python train.py --num_attention_heads=2 --vocab_size=1951 --norm="rmsnorm" --norm_eps=1e-05 --rope_theta=10000.0 --init_std_qkv=0.0406 --init_std_o=0.00717 --init_std_up=0.0406 --decay_fraction=1.0 --max_seq_len=512 --doc_mask=true --dataset="wikipedia_en"
Each number is 500 + 25 x the weight over its row's rms, rounded and kept within 0 to 999. Layers, rows and columns count from 0. Numbers have three digits each. The size before them is the row's rms in percent of the matrix's.

# up: layer 13 MLP up, 320x128, rms 0.208, rows 316-319, columns 0-63
# down: layer 13 MLP down (transposed), 320x128, rms 0.183, rows 316-319, columns 0-63
# gate: layer 13 MLP gate, 320x128, rms 0.208, rows 317-319, columns 0-63
up316 100:459483445502484506542516451494501512508514472502525504519500482471533502515476498470476460468499481499453501500456493494516509504486502458540456464545505462512545473487475470494504519526505490
down316 102:511473477508482521505501539532507526501511536510476535491498486521511511503516533458465511530512543466497459531515466519520461499484498479513506509509471488498492525437506558470512494532521449
gate317 096:531472491512512496496528501513500473463487538513505495512481516460497490458510500558491483449523481511531547493495551545517539508481457474468451495520524488487439478493473501494547491485447506
up317 096:476501486498538522527506508479461485489481519496536477461452490524501515475479526477497506515553529522544518481542534509522533516521493511496550521514474454482468516531504512517468549488506490
down317 092:499511516507502500528509527483535518511507495485507512488498530521532493516496466488489522564508494512535494484517511475488450499455559522469540463470456498495510488525493518507540516504483498
gate318 102:481509526508482475511494544540515537486517505470516504455497492524523504471502483509506539539486467474502462521507474506475441515504530545470513510489520521496492520508512514497460547484489475
up318 102:531533503462529478526514501480475503536513484508514504484503519517509516474493547497520509496546450514509506484493514491506507523513460494484500513518510483448527510540490506496511535496497495
down318 101:486506476512520458472531483480543505505473483514487467491446480467456489496534485476469531479516464473447511529491517515463528498491472526467473503471511485498508543517518504491482500499471485
gate319 094:464485506483452495503530490502501490540478439481480513514466491512473471488500527533498501498528460475544493426481495513515478491508557503511488512472521524538503472531504519506483508473484472
up319 099:484477564497448540560509492500531478527512467489495473470464512467536525507478488523519468472497517488522509462486533517498528503475498487487506495501491519501484526489512498468530538496493527
down319 099:475511489535478463484531517478502510474481468523519508511545497522475495530523483508489465495476482486488487498485500475475540536486475479454494504497474540510524525546497490477516489500521506